config.toml
num_hidden_layers = 17
head_dim = 32
norm = "rmsnorm"
norm_place = "pre"
norm_eps = 1e-06
positions = "rope"
attn_scale = 0.179
parallel_block = false
init_std_qkv = 0.0414
optimizer = "adam_hyperball"
lr_mult_o = 1.35
schedule = "wsd"
final_lr_fraction = 0.0
doc_mask = true
train_tokens = 211900000
Each number is 50 + 15 x the weight over its row's rms, rounded and kept within 0 to 99. Layers, rows and columns count from 0. The size before them is the row's rms in percent of the matrix's.

# down: layer 10 MLP down (transposed), 512x128, rms 0.0594, rows 398-424, columns 0-127
# up: layer 10 MLP up, 512x128, rms 0.0591, rows 399-425, columns 0-127
down398 102:75 25 69 42 26 18 10 38 29 62 64 37 43 54 66 47 53 49 69 42 30 72 45 37 67 71 43 70 86 34 52 53 56 33 29 39 33 42 35 87 56 54 42 58 70 60 44 65 47 52 34 58 64 59 50 51 43 54 53 36 57 62 59 42 59 54 53 52 53 36 38 52 31 57 66 74 78 36 45 32 75 23 56 68 63 67 47 63 53 47 45 18 37 65 60 37 51 43 54 26 46 47 66 76 78 60 38 53 57 77 53 72 49 39 44 65 48 56 37 61 28 44 37 75 45 48 50 36
up399 097:46 34 66 43 55 38 30 55 38 34 62 55 55 35 33 40 68 35 36 50 46 32 25 45 63 27 82 52 75 75 64 38 50 58 44 32 40 26 39 42 72 63 55 69 40 51 64 26 61 42 30 26 51 48 56 61 24 30 62 30 31 58 41 58 57 48 45 56 79 16 40 52 43 37 28 53 71 77 18 45 44 49 55 71 45 36 56 66 39 22 48 68 41 49 58 54 55 59 31 44 45 49 48 88 41 86 51 29 46 53 59 31 35 65 40 39 63 35 62 34 49 42 40 66 26 56 30 50
down399 097:23 67 31 43 49 77 28 43 47 60 66 45 48 77 57 35 39 42 48 34 57 54 55 50 35 47 24 42 56 35 53 43 64 56 26 58 72 45 57 61 42 50 47 24 71 59 74 40 74 53 50 58 46 50 44 52 54 52 44 52 31 73 36 35 74 54 97 69 20 61 59 27 61 58 70 74 93 57 58 23 61 65 67 52 25 37 41 65 48 63 39 39 18 62 77 61 64 36 60 18 55 54 60 45 52 52 55 54 19 43 53 39 67 48 54 45 49 27 46 45 53 51 58 69 43 50 60 66
up400 101:29 37 64 28 29 76 38 54 28 43 33 71 59 61 78 40 40 53 73 51 59 19 50 52 45 23 62 62 58 27 37 41 69 72 76 42 33 69 57 45 43 45 50 42 47 53 57 41 52 31 68 68 63 47 34 54 26 50 33 51 41 61 44 39 14 73 89 64 64 32 44 58 45 45 57 38 65 64 76 51 48 68 48 53 68 49 60 67 57 42 45 50 53 81 48 46 87 34 26 65 34 58 37 85 46 48 54 62 22 62 45 53 28 52 42 42 70 57 41 62 48 48 41 57 29 64 48 54
down400 100:39 28 60 38 49 22 43 35 40 56 33 59 65 74 78 90 34 42 41 42 42 42 39 46 66 35 32 55 45 41 26 62 29 34 66 50 64 69 52 68 60 45 35 58 65 72 59 47 49 58 68 56 95 60 74 69 47 38 22 56 57 76 67 31 52 49 61 49 47 32 22 65 39 41 48 42 76 50 58 35 61 22 53 61 29 55 64 38 46 36 58 57 16 65 52 43 55 67 62 52 48 64 48 56 60 53 61 83 53 68 41 26 55 42 64 72 58 44 53 36 31 51 42 38 57 40 59 24
up401 104:71 46 46 35 48 60 29 64 43 58 53 41 30 80 60 56 58 42 46 53 45 46 53 37 58 54 42 48 41 53 70 51 18 52 51 62 49 45 71 37 59 44 48 54 15 52 58 76 70 64 56 52 71 62 23 57 44 46 33 54 40 37 45 40 67 70 27 70 53 45 63 63 85 48 63 23 40 58 50 76 23 85 28 39 67 63 48 76 61 62 84 07 51 67 62 55 44 46 40 51 43 45 65 69 49 50 38 54 13 35 44 33 46 35 61 32 36 30 57 67 57 50 50 61 31 37 37 37
down401 108:79 51 44 50 55 42 54 60 43 66 43 21 41 60 47 66 35 48 31 45 64 58 44 77 56 15 62 74 54 46 47 46 43 25 33 37 76 69 54 49 46 38 24 34 41 33 37 50 48 52 76 28 51 31 40 51 65 48 40 41 58 73 70 50 42 44 47 42 65 57 24 54 30 55 35 32 31 48 76 30 51 35 53 15 68 50 63 40 35 55 32 74 49 73 58 29 56 51 61 45 45 53 65 17 21 50 52 31 56 22 73 50 36 72 51 37 49 46 39 74 32 52 53 67 88 47 44 40
up402 092:09 62 74 55 52 20 63 32 40 34 68 51 21 80 84 46 17 53 33 62 48 42 45 32 78 53 57 41 44 62 30 60 38 23 45 38 32 43 61 61 36 56 53 60 49 36 48 45 40 56 55 44 48 67 60 64 61 61 55 61 65 57 60 50 58 42 53 41 66 49 60 44 58 32 71 56 56 21 51 67 36 62 76 38 64 28 32 41 85 45 42 47 49 63 76 17 68 37 42 49 61 68 58 66 46 43 44 54 47 42 45 38 45 70 80 57 56 35 84 78 52 61 51 68 49 57 57 35
down402 091:57 63 45 52 58 54 62 36 44 55 27 57 17 46 34 38 37 55 21 64 45 76 79 47 40 30 31 40 73 58 78 56 39 37 59 72 30 55 61 18 51 44 23 40 70 68 48 46 56 49 63 55 51 44 60 54 48 54 57 55 71 60 60 62 53 71 46 73 43 50 53 31 40 38 51 51 53 59 53 41 66 63 66 65 37 32 52 71 55 70 21 58 59 64 61 50 65 28 57 11 46 46 41 65 61 29 48 73 68 42 28 44 48 58 22 24 81 73 65 35 58 12 45 41 50 45 42 68
up403 106:44 62 19 51 56 28 70 46 72 54 43 27 39 86 25 53 50 29 74 57 37 34 53 42 65 47 44 44 55 57 56 67 86 49 26 67 53 24 71 35 53 58 54 45 48 72 47 64 38 44 59 53 71 53 27 62 59 16 62 49 63 35 75 49 51 71 57 37 50 44 45 64 44 65 51 38 54 42 56 70 44 65 59 26 40 49 41 65 59 36 52 34 44 48 84 54 64 25 55 31 31 21 58 72 70 41 57 42 34 58 25 05 70 52 52 55 43 51 54 39 60 66 35 45 72 38 58 44
down403 106:42 49 38 11 58 44 51 26 54 67 40 35 34 61 32 55 41 34 55 54 60 70 55 46 61 58 64 62 37 66 59 55 55 66 27 74 70 41 55 38 37 53 57 23 52 36 74 32 66 33 49 49 29 41 36 61 59 36 61 51 57 59 67 61 28 51 47 31 45 54 70 74 53 45 34 65 77 40 73 49 50 76 19 54 40 63 87 59 47 54 37 23 48 31 75 51 46 36 45 44 60 57 44 64 43 54 15 57 24 72 56 45 63 57 40 44 43 57 02 54 52 61 42 57 80 47 65 67
up404 101:27 58 43 46 56 45 63 43 43 52 57 22 51 51 49 21 44 36 55 23 42 41 33 65 51 67 47 41 56 49 73 70 70 42 71 51 18 47 84 68 65 43 60 67 62 75 46 58 44 38 16 74 67 55 58 46 51 53 63 32 64 70 42 42 49 58 53 45 60 31 68 70 36 56 52 18 53 39 44 43 56 56 58 62 42 57 41 86 40 51 81 49 41 63 39 59 70 52 47 35 40 37 23 80 63 45 48 61 20 63 16 33 50 84 59 33 48 57 56 61 42 50 56 46 27 27 53 35
down404 096:54 62 52 52 49 57 54 84 46 44 55 64 57 62 55 42 32 35 72 53 42 32 22 70 57 77 66 29 49 65 60 57 58 42 46 71 83 41 63 57 54 74 63 66 71 38 35 53 66 29 47 37 49 34 38 40 47 57 67 41 50 43 33 39 42 59 65 56 71 77 56 40 41 65 36 27 41 40 53 54 65 33 76 50 54 42 57 37 58 46 57 59 68 53 57 81 42 53 39 47 51 49 48 45 35 94 68 76 30 26 63 10 37 73 46 68 59 63 63 26 29 42 26 39 45 24 53 36
up405 103:22 47 58 59 27 40 68 46 49 63 51 43 62 53 60 50 64 28 50 53 36 14 53 60 68 46 45 69 34 25 72 59 44 52 53 44 76 54 24 59 45 30 39 22 60 37 46 46 36 15 50 55 65 61 24 55 48 31 52 43 84 60 49 23 52 31 16 36 55 37 52 54 88 55 49 66 51 51 09 65 52 77 72 59 37 46 35 57 40 51 53 43 68 61 35 16 62 55 56 54 55 43 62 58 38 60 61 62 33 42 43 44 81 25 53 36 69 47 61 50 68 65 50 41 52 63 61 52
down405 102:35 48 55 45 54 50 52 55 53 41 75 31 40 37 42 34 54 64 61 32 50 36 56 52 86 54 79 58 27 35 38 49 24 78 64 41 45 50 50 37 58 60 18 48 89 14 46 84 26 45 55 37 64 51 17 15 51 60 57 52 34 38 43 50 56 70 52 25 30 47 65 69 56 68 46 54 38 51 35 35 50 55 61 58 61 51 31 40 53 59 36 51 48 47 63 32 48 65 50 50 64 41 56 63 60 76 19 63 48 38 51 90 28 71 49 44 67 62 47 54 50 41 46 34 38 25 63 51
up406 097:55 38 56 55 42 39 78 53 71 69 45 50 49 53 45 31 67 48 38 42 24 50 46 37 41 51 59 62 48 32 71 38 47 35 61 55 67 42 44 62 87 59 59 58 71 66 58 50 25 25 51 48 29 41 45 31 33 49 67 17 44 70 38 15 50 53 48 43 77 71 73 61 24 72 69 52 75 47 42 57 40 53 52 32 96 45 81 55 38 42 64 33 47 40 44 05 70 47 63 63 50 36 47 56 41 60 43 44 55 31 47 66 51 54 61 38 80 42 39 51 48 35 40 38 66 56 52 37
down406 102:51 65 41 44 49 50 27 67 50 58 45 49 60 48 68 23 55 25 37 67 44 59 58 68 55 46 75 64 49 59 81 57 37 35 45 62 56 78 15 46 35 54 50 45 59 66 52 31 57 29 56 41 51 85 28 76 30 08 67 86 41 51 51 64 36 49 30 59 56 44 40 34 26 55 77 31 52 54 54 39 48 36 58 47 54 55 54 49 65 39 58 53 57 72 33 62 65 44 43 19 49 18 64 35 48 25 45 62 46 41 53 25 60 40 51 54 16 40 36 53 56 65 67 46 72 32 45 64
up407 103:49 26 52 67 34 41 68 49 55 42 42 72 54 74 59 37 44 83 40 28 29 46 68 57 67 65 64 74 55 54 47 35 40 67 82 38 58 16 43 38 65 68 34 59 59 51 40 14 44 58 26 44 43 50 42 44 77 46 33 38 34 50 26 41 21 62 74 24 68 47 32 45 40 60 57 61 71 58 52 58 50 53 42 50 54 58 64 61 53 64 73 67 50 54 28 55 82 48 22 60 45 46 53 53 67 56 70 67 71 59 54 47 62 53 61 61 23 81 48 25 64 63 48 49 65 31 33 53
down407 108:51 47 38 36 60 54 50 54 65 49 53 76 54 48 49 55 23 49 37 56 65 41 31 28 44 25 22 69 64 57 73 62 59 34 52 75 59 60 62 56 27 59 43 61 87 47 31 36 61 51 55 52 62 57 48 22 54 42 47 26 60 72 20 53 56 76 68 69 37 31 56 46 57 62 55 50 70 72 47 40 47 57 16 44 78 40 47 67 49 30 41 34 47 59 45 33 40 36 50 60 48 31 53 40 23 34 70 63 42 49 28 37 51 75 47 62 54 44 71 70 72 32 86 35 86 41 43 51
up408 094:43 35 65 17 34 64 50 56 36 37 42 64 45 33 48 66 42 58 52 56 30 59 43 45 35 32 55 57 27 57 46 47 37 38 63 58 25 63 31 57 26 29 58 49 58 56 44 28 23 30 70 58 54 62 82 55 30 33 48 53 45 37 35 53 48 51 50 33 36 27 56 74 97 48 71 26 45 61 50 50 25 56 46 84 71 23 48 71 43 43 64 59 55 48 31 60 46 61 43 50 45 57 31 50 33 46 66 42 59 35 36 68 48 77 59 50 48 90 45 49 58 52 43 41 52 37 33 09
down408 093:93 66 53 85 62 47 61 62 62 43 60 55 66 55 35 57 40 34 40 51 43 79 52 52 63 47 28 22 46 43 12 50 65 44 52 30 44 46 36 45 56 58 31 49 64 47 73 62 56 46 54 39 68 43 81 71 38 45 48 83 36 34 47 64 40 49 47 63 70 74 60 54 45 61 59 38 25 20 44 68 38 60 53 64 63 45 53 69 66 45 45 46 55 64 57 77 45 71 19 38 61 56 32 65 34 70 68 41 56 47 69 66 71 44 59 28 59 64 35 39 73 49 38 49 47 75 51 77
up409 110:47 34 46 32 53 40 52 58 50 41 60 40 40 58 54 46 31 62 55 54 79 72 71 37 16 69 79 91 57 77 18 48 43 53 64 22 47 17 48 51 64 34 77 64 53 52 43 58 43 41 77 40 68 64 34 55 57 46 42 65 69 42 50 34 48 47 35 50 75 68 74 36 69 50 48 56 52 41 47 68 56 76 42 81 55 51 35 30 43 67 36 69 66 62 53 33 46 41 25 24 53 31 64 46 67 43 48 48 56 63 41 59 49 55 46 45 69 41 55 36 52 48 63 50 55 85 56 14
down409 106:49 53 34 73 47 49 38 55 57 45 29 48 75 42 27 63 49 44 53 70 55 61 54 62 59 36 27 50 34 49 39 44 33 41 51 67 77 26 62 60 35 54 75 52 59 55 53 45 66 37 36 59 55 79 40 57 70 17 59 45 41 42 71 48 68 50 51 22 65 66 48 49 50 60 14 78 71 77 44 63 39 75 60 23 41 85 36 81 55 51 37 62 45 51 62 59 48 37 69 82 59 55 66 43 59 55 59 61 45 68 35 20 51 40 49 61 66 53 74 44 41 75 42 24 37 45 39 32
up410 094:67 47 40 43 46 46 51 54 51 43 48 66 23 74 32 70 66 39 34 78 49 88 46 66 49 48 66 57 52 42 54 44 57 65 56 60 44 47 59 35 41 47 54 28 25 53 48 21 55 65 55 62 61 46 62 50 53 68 48 40 58 38 59 21 48 43 53 43 34 22 60 40 32 68 46 64 87 57 48 53 49 45 45 45 46 47 45 59 18 17 48 49 42 48 97 35 52 46 18 46 36 38 60 36 77 49 55 57 60 24 53 47 38 54 70 19 69 55 55 54 69 63 35 28 53 16 33 81
down410 096:15 32 61 63 70 55 28 54 65 41 73 47 62 63 41 51 45 57 63 66 50 44 23 36 28 47 51 78 49 44 63 47 69 63 76 35 29 18 42 30 48 65 56 59 44 23 54 29 46 51 25 40 51 39 59 69 48 38 29 26 35 43 56 59 36 53 22 56 28 48 47 53 45 31 87 60 45 43 70 19 63 56 57 88 50 49 56 65 37 35 59 46 32 88 75 39 59 34 38 40 56 60 43 62 55 21 63 59 26 71 41 46 46 55 65 45 50 49 52 52 56 52 61 30 48 54 65 45
up411 105:43 54 27 48 31 41 51 32 51 78 52 29 46 74 89 70 53 36 55 55 36 49 65 34 57 78 63 64 43 50 50 65 38 36 57 30 43 53 72 25 67 31 39 55 62 71 62 57 66 61 37 70 51 45 55 58 69 27 56 59 44 43 34 76 57 29 54 49 47 51 73 49 33 33 66 34 59 48 20 72 31 64 51 62 48 70 49 26 34 35 50 45 30 55 62 61 51 33 11 62 46 67 55 47 47 53 46 85 63 68 44 60 18 39 29 23 64 54 46 68 45 50 68 65 71 49 40 52
down411 106:33 45 75 19 42 51 82 43 62 45 59 50 62 55 64 42 56 40 41 29 73 83 55 57 70 80 31 44 37 59 47 47 29 29 69 59 57 58 43 54 34 40 33 56 62 62 58 37 62 74 70 43 37 29 52 31 76 90 59 74 48 46 49 73 48 52 68 50 42 51 62 43 33 29 52 65 60 42 58 50 59 39 87 36 46 67 61 42 46 31 42 58 48 51 73 33 62 33 43 82 50 35 67 64 49 36 65 63 56 62 64 66 56 69 71 28 45 49 79 59 73 72 39 40 60 37 44 47
up412 115:03 34 35 41 34 46 55 49 44 19 42 44 48 58 35 38 30 37 69 41 64 66 31 57 51 40 50 39 45 47 60 47 48 38 46 41 53 61 51 37 26 66 59 47 56 65 51 16 37 46 29 70 66 66 48 31 31 26 40 60 66 51 47 60 64 65 68 56 63 67 26 31 33 64 49 50 46 56 43 64 07 57 66 54 42 56 47 56 59 42 63 38 73 42 49 56 35 57 14 48 43 42 30 60 32 53 58 70 25 68 39 38 39 51 53 62 36 52 39 58 51 15 51 52 00 51 29 41
down412 110:35 18 65 69 25 42 51 70 14 79 59 45 48 36 40 36 40 49 53 68 60 38 37 35 54 78 51 68 52 61 51 63 62 49 66 45 44 61 43 25 33 43 33 66 60 55 52 51 66 27 72 75 59 73 59 49 66 46 59 60 56 51 31 35 47 47 34 50 22 39 53 39 39 35 25 59 19 39 48 42 86 88 68 73 43 34 43 56 42 52 38 48 59 36 50 36 67 49 68 65 54 50 50 28 61 44 51 51 64 83 29 66 46 59 44 62 48 71 51 73 49 50 72 68 63 50 60 79
up413 101:24 24 83 23 36 64 54 53 48 60 36 78 58 50 54 43 33 37 48 40 68 80 53 42 25 57 44 55 57 28 46 40 44 23 65 44 80 36 77 69 62 39 51 51 38 93 28 30 52 47 49 36 65 62 53 61 59 42 45 57 53 63 42 42 34 44 47 47 85 55 47 44 51 39 58 81 61 50 40 44 54 83 62 45 41 50 30 71 60 48 43 45 43 26 30 52 17 58 51 66 44 39 45 56 57 63 51 66 33 62 43 37 66 54 75 51 53 33 32 74 63 83 50 46 34 46 41 63
down413 099:37 51 47 55 58 41 60 48 77 64 51 74 65 65 25 35 76 53 20 48 53 42 49 61 33 58 50 30 37 42 58 38 46 28 33 70 31 53 56 78 58 58 50 36 49 28 50 44 63 46 27 57 52 36 52 60 38 72 37 63 75 48 76 13 67 65 48 48 62 49 56 58 31 39 54 65 42 36 66 61 26 29 52 65 50 58 33 35 09 86 30 70 63 62 30 53 52 81 68 31 45 31 56 32 60 36 40 55 50 31 38 48 48 41 54 43 46 26 44 46 48 64 47 51 80 22 60 45
up414 093:50 53 26 59 72 53 48 17 37 45 40 43 45 57 20 61 36 51 35 53 31 31 23 38 50 63 57 37 50 38 40 78 41 50 72 39 37 80 44 49 29 44 65 55 34 73 40 47 32 46 60 81 45 58 60 64 44 65 52 38 64 34 44 60 61 60 60 70 52 48 56 55 68 06 24 73 54 69 42 46 65 58 31 20 57 32 38 33 50 42 67 33 53 64 45 57 49 39 43 61 58 63 50 66 46 65 76 65 57 45 50 55 50 52 78 58 20 41 47 62 76 31 37 64 19 75 47 30
down414 095:56 65 49 34 56 57 63 26 28 51 79 65 75 35 58 62 43 64 38 70 54 33 47 71 33 24 42 43 63 58 46 48 32 71 49 70 53 40 58 59 35 48 51 65 50 46 31 75 24 30 59 48 62 50 47 68 62 41 48 22 80 79 64 59 41 39 61 41 61 11 46 34 57 65 50 29 73 55 53 72 47 79 49 37 75 56 51 48 64 59 70 37 40 59 76 76 61 55 65 58 45 67 59 63 46 64 45 41 48 28 45 77 65 25 43 64 56 30 57 46 58 19 62 44 77 61 58 38
up415 082:61 38 52 35 36 25 70 64 35 34 45 59 33 65 58 21 63 56 22 73 47 61 39 53 54 30 22 43 49 51 41 60 44 49 42 35 52 62 47 17 36 46 35 38 74 23 35 53 49 57 63 40 45 44 62 49 55 13 63 31 50 51 66 63 56 32 26 40 50 37 50 92 61 60 54 47 61 63 28 44 40 57 45 45 46 85 69 50 42 36 70 32 28 42 32 59 72 42 67 76 30 64 65 55 68 52 50 67 57 61 61 76 44 54 43 39 52 77 54 30 60 63 29 40 22 58 39 67
down415 088:61 48 67 29 50 60 39 56 61 50 55 68 37 42 15 46 59 62 51 50 48 39 43 36 54 18 71 31 46 65 26 56 42 58 60 53 44 46 57 37 23 45 14 55 72 48 33 53 16 49 46 45 49 21 35 38 43 70 40 58 52 43 36 55 33 65 74 38 67 40 65 53 56 52 38 48 50 33 55 53 57 63 74 65 59 61 44 57 65 55 52 65 26 46 47 37 41 50 14 64 27 31 46 57 53 59 81 76 46 22 29 28 34 79 62 64 65 23 44 48 29 77 26 41 38 73 37 44
up416 115:37 56 54 42 43 35 65 54 42 77 42 43 59 62 37 22 27 56 58 68 47 70 46 69 55 49 64 72 60 66 70 42 43 41 66 41 49 45 34 44 95 48 65 91 53 36 53 58 52 56 52 35 23 38 62 44 49 46 70 64 73 69 62 50 86 60 24 52 59 47 41 51 68 54 65 38 73 43 44 51 52 43 43 39 33 50 62 60 67 31 56 50 57 59 34 32 40 59 53 74 43 09 22 37 56 36 86 57 43 52 53 28 82 45 43 62 37 54 57 29 42 42 37 32 34 66 59 33
down416 114:51 65 42 60 39 52 54 74 24 55 56 50 62 35 55 54 63 29 60 62 73 75 35 57 48 69 52 50 10 76 31 68 63 52 44 39 60 40 42 27 59 54 57 62 38 33 42 46 42 43 63 58 69 67 69 43 54 40 31 71 55 58 39 49 87 53 60 41 29 35 47 68 56 66 57 65 57 48 58 35 43 40 53 37 58 44 66 62 37 71 81 53 50 50 91 61 56 71 53 70 41 67 64 21 49 46 41 40 91 16 31 64 54 50 42 36 80 37 49 47 34 62 64 58 60 51 51 23
up417 088:55 73 36 57 36 35 39 52 22 37 34 36 58 54 55 60 42 56 42 42 69 32 52 37 79 72 58 54 34 59 45 40 53 79 46 49 63 45 46 56 34 50 48 37 48 71 51 66 48 45 23 44 95 77 51 76 42 40 27 43 80 51 40 42 65 55 37 74 42 30 50 51 66 38 47 56 46 60 60 55 40 59 48 58 51 31 33 33 43 41 64 35 55 47 68 33 58 30 68 43 48 51 86 60 53 51 55 41 32 54 21 67 30 34 73 33 31 51 62 86 38 41 37 29 31 44 43 90
down417 093:37 59 76 73 69 66 51 31 13 25 66 55 44 38 48 60 54 69 45 45 33 24 55 54 48 47 68 56 52 25 48 25 36 57 76 50 67 46 42 38 58 23 58 63 55 36 48 58 27 54 24 47 45 73 28 57 65 60 80 33 34 46 79 57 40 52 79 50 35 55 53 44 43 56 34 36 47 40 32 73 45 49 62 59 51 56 73 68 45 58 27 25 63 62 39 60 32 84 53 59 37 48 43 34 77 51 51 64 69 55 39 77 43 57 76 44 47 42 55 56 41 74 44 52 29 61 60 19
up418 101:59 42 35 21 79 39 44 52 45 31 82 35 23 56 45 72 41 58 55 37 49 51 34 54 46 48 37 54 59 63 68 65 28 49 48 40 54 21 70 50 65 80 38 31 46 59 71 64 51 51 31 81 69 75 48 71 52 62 28 41 52 64 56 51 63 62 58 67 63 44 49 37 67 41 54 82 76 55 47 62 69 54 81 56 37 35 63 50 49 56 53 47 38 27 44 57 26 39 57 64 43 81 06 22 40 49 70 68 52 51 42 40 46 37 70 36 23 47 40 38 36 52 57 31 52 46 53 53
down418 100:61 64 70 65 08 52 46 63 46 54 45 56 40 26 53 69 56 37 45 46 52 41 36 44 61 37 47 77 56 39 39 37 58 54 65 49 70 52 40 26 39 55 59 76 63 61 52 40 36 40 36 44 58 64 54 38 59 48 46 56 28 64 53 67 50 83 48 39 68 42 36 64 56 83 34 51 52 64 49 42 40 66 65 55 62 56 37 66 50 48 37 99 32 25 47 32 62 39 70 31 50 15 61 56 42 52 48 57 37 69 75 43 65 36 76 54 63 61 75 75 46 62 61 30 66 41 30 42
up419 090:29 58 73 52 57 39 42 40 43 76 13 42 40 75 52 58 62 23 55 68 41 14 64 43 56 73 50 64 50 24 71 54 54 76 58 45 54 44 79 50 66 59 49 38 54 74 72 79 56 63 54 53 51 51 39 57 42 62 53 60 29 60 63 66 43 54 91 86 46 46 24 54 72 59 36 47 61 58 30 36 45 52 43 36 43 36 38 43 35 54 59 54 48 55 35 43 67 53 37 53 41 65 53 39 53 71 56 60 50 12 28 60 36 18 44 73 69 48 39 62 36 59 62 26 52 30 47 47
down419 096:70 46 43 64 31 49 49 64 68 29 50 41 42 72 65 73 43 56 36 41 41 71 60 48 62 61 52 45 54 58 76 65 61 30 24 64 39 44 49 34 44 17 63 54 56 67 32 45 65 57 47 36 69 22 29 45 78 44 40 43 44 52 56 57 55 78 47 41 53 34 31 70 13 32 54 47 51 72 44 51 95 55 36 32 53 45 63 32 78 52 68 15 45 52 37 74 66 59 45 28 53 57 46 71 53 38 47 46 38 39 42 47 18 56 53 38 58 48 23 25 28 53 58 35 44 63 45 66
up420 105:61 53 59 23 40 56 65 37 45 68 38 58 61 42 60 61 32 40 76 22 35 48 57 45 54 49 67 26 27 38 45 51 49 12 23 40 44 60 58 60 50 51 56 73 53 69 16 49 55 42 46 54 54 62 53 75 62 37 31 51 48 58 65 67 59 36 86 76 50 05 38 42 44 63 59 58 61 64 65 50 49 52 43 45 49 33 48 63 31 44 63 57 69 45 43 74 52 47 31 46 58 40 47 63 36 55 62 40 66 32 54 30 28 34 71 27 22 75 62 44 61 32 27 56 49 24 31 24
down420 102:46 83 35 12 42 52 70 41 31 60 31 61 25 17 55 42 55 58 30 36 47 27 61 76 51 34 35 14 56 55 32 69 30 58 56 54 32 42 39 38 52 65 44 22 27 78 30 50 71 43 73 41 32 57 39 56 74 63 62 42 42 62 49 38 66 45 51 55 71 69 51 61 37 53 41 45 46 46 38 60 63 53 49 36 47 56 59 53 33 51 30 51 62 74 46 38 44 40 53 40 57 33 58 46 32 55 81 48 50 62 31 67 49 18 73 51 61 54 42 35 59 48 45 27 83 34 71 53
up421 112:61 60 53 39 47 54 48 47 30 66 29 28 51 61 54 71 39 47 59 45 49 39 39 45 31 56 74 41 63 88 55 68 29 40 79 62 44 82 84 39 46 48 68 24 49 72 56 24 39 47 46 37 39 53 45 48 59 62 40 69 54 70 69 38 54 68 17 19 54 54 48 60 44 67 65 51 57 55 80 55 54 53 36 32 22 34 43 51 56 48 25 50 70 48 31 62 41 35 80 34 39 54 29 67 47 40 46 47 46 23 58 71 44 68 48 48 49 56 69 23 50 81 55 62 31 58 38 26
down421 108:55 43 50 54 45 47 40 48 46 73 43 67 50 45 35 60 37 32 17 67 51 84 54 53 50 41 14 69 34 25 42 30 76 19 41 77 71 70 69 44 52 68 63 58 48 44 42 69 64 42 39 24 24 40 54 58 37 49 32 57 32 61 44 55 52 38 18 28 54 93 47 36 40 38 38 50 75 47 29 25 28 52 51 63 32 47 39 31 59 38 48 25 67 56 32 36 40 37 52 56 51 39 42 70 63 56 51 35 66 53 57 48 55 40 40 48 65 23 56 64 45 62 33 67 36 39 41 33
up422 107:31 27 47 58 22 37 67 79 30 72 50 35 38 67 60 62 50 41 74 59 32 33 60 58 50 53 34 43 49 55 48 69 59 37 39 37 51 50 38 56 42 46 56 81 59 56 55 50 41 48 65 25 60 26 36 72 69 52 72 33 38 67 23 37 48 78 18 48 56 67 66 42 55 27 50 65 64 76 44 35 46 30 53 30 66 65 41 32 41 41 55 53 34 35 84 54 84 38 24 51 28 63 41 73 66 46 85 58 45 45 42 66 51 41 73 33 46 53 58 52 41 51 56 71 46 28 53 48
down422 102:46 46 39 18 56 66 58 35 58 72 61 37 40 40 68 43 25 34 58 79 57 58 13 69 44 72 41 36 78 42 39 43 39 45 24 06 40 45 47 48 18 39 54 65 38 44 71 52 62 57 57 54 65 62 79 44 72 21 56 59 55 44 57 41 43 46 43 58 55 80 51 40 62 25 45 19 48 47 72 47 76 46 55 65 31 59 42 47 29 30 26 53 64 44 36 46 59 36 36 58 35 55 52 39 48 47 53 51 58 54 45 65 55 55 64 49 59 67 65 49 60 62 06 73 32 63 54 47
up423 109:49 45 58 58 29 24 52 52 57 40 33 69 25 91 44 60 52 32 47 48 28 44 42 46 53 47 61 38 19 26 56 35 52 42 58 26 48 54 41 48 53 28 47 30 48 58 64 70 40 59 56 32 59 41 43 65 36 61 72 62 56 85 42 46 33 70 31 30 35 28 43 60 50 16 54 58 57 75 60 59 34 51 59 37 58 52 61 69 48 58 65 41 53 65 50 45 76 43 56 89 61 23 65 24 81 76 41 60 24 26 55 53 48 55 55 60 68 67 59 61 55 40 45 25 43 30 62 47
down423 109:57 40 35 60 57 60 54 41 59 32 53 80 72 41 45 51 70 54 50 61 29 52 49 92 50 50 80 51 54 61 50 37 49 61 61 27 59 60 24 55 43 68 42 40 58 64 37 60 57 64 42 58 33 15 24 66 42 32 72 33 54 49 33 51 35 54 66 52 43 72 45 49 60 55 45 54 75 59 35 36 58 55 67 76 85 64 56 54 24 54 40 42 72 65 17 44 46 68 58 30 89 35 64 38 38 38 56 26 49 67 81 57 21 49 51 65 42 59 39 58 41 72 59 39 57 37 49 61
up424 084:74 29 48 36 40 54 44 35 71 46 73 48 64 39 82 60 52 46 39 51 29 48 29 66 68 53 58 47 23 50 39 58 72 41 71 83 38 70 36 35 53 58 52 74 32 52 45 42 48 50 79 58 35 32 64 37 70 36 43 75 22 58 47 47 75 38 28 32 50 46 36 70 45 60 40 20 74 22 67 54 52 55 48 55 47 44 34 73 21 56 46 47 62 73 26 55 55 29 55 44 43 59 34 59 68 45 49 73 58 75 42 49 09 27 56 50 44 66 35 56 50 46 33 57 50 56 61 60
down424 087:31 51 24 40 79 44 38 35 39 51 53 61 41 66 56 44 63 61 42 57 43 43 46 38 26 48 72 66 26 40 34 69 44 60 79 38 80 43 31 61 65 21 43 38 57 52 42 67 42 35 50 26 44 42 50 67 28 85 60 54 62 37 39 42 48 42 61 53 34 37 86 77 48 46 34 45 28 52 47 44 52 28 61 21 60 41 44 64 39 39 75 70 22 40 51 65 65 29 41 22 47 65 54 69 52 35 29 54 36 76 38 55 66 51 51 50 64 42 35 39 47 72 54 22 56 77 64 59
up425 107:68 40 46 52 69 50 68 56 42 32 39 30 55 41 31 32 24 42 68 50 28 63 80 42 24 60 56 60 64 65 46 47 43 59 88 53 63 50 31 53 43 59 62 49 46 67 66 40 36 48 47 43 28 73 45 33 58 60 54 52 46 58 52 32 59 56 47 59 43 28 49 53 52 37 32 53 41 33 37 54 15 72 79 24 52 57 53 35 39 47 35 35 56 34 54 60 54 28 60 63 42 34 08 45 49 74 65 43 50 67 57 43 46 58 48 31 80 23 70 17 53 29 28 74 61 72 51 74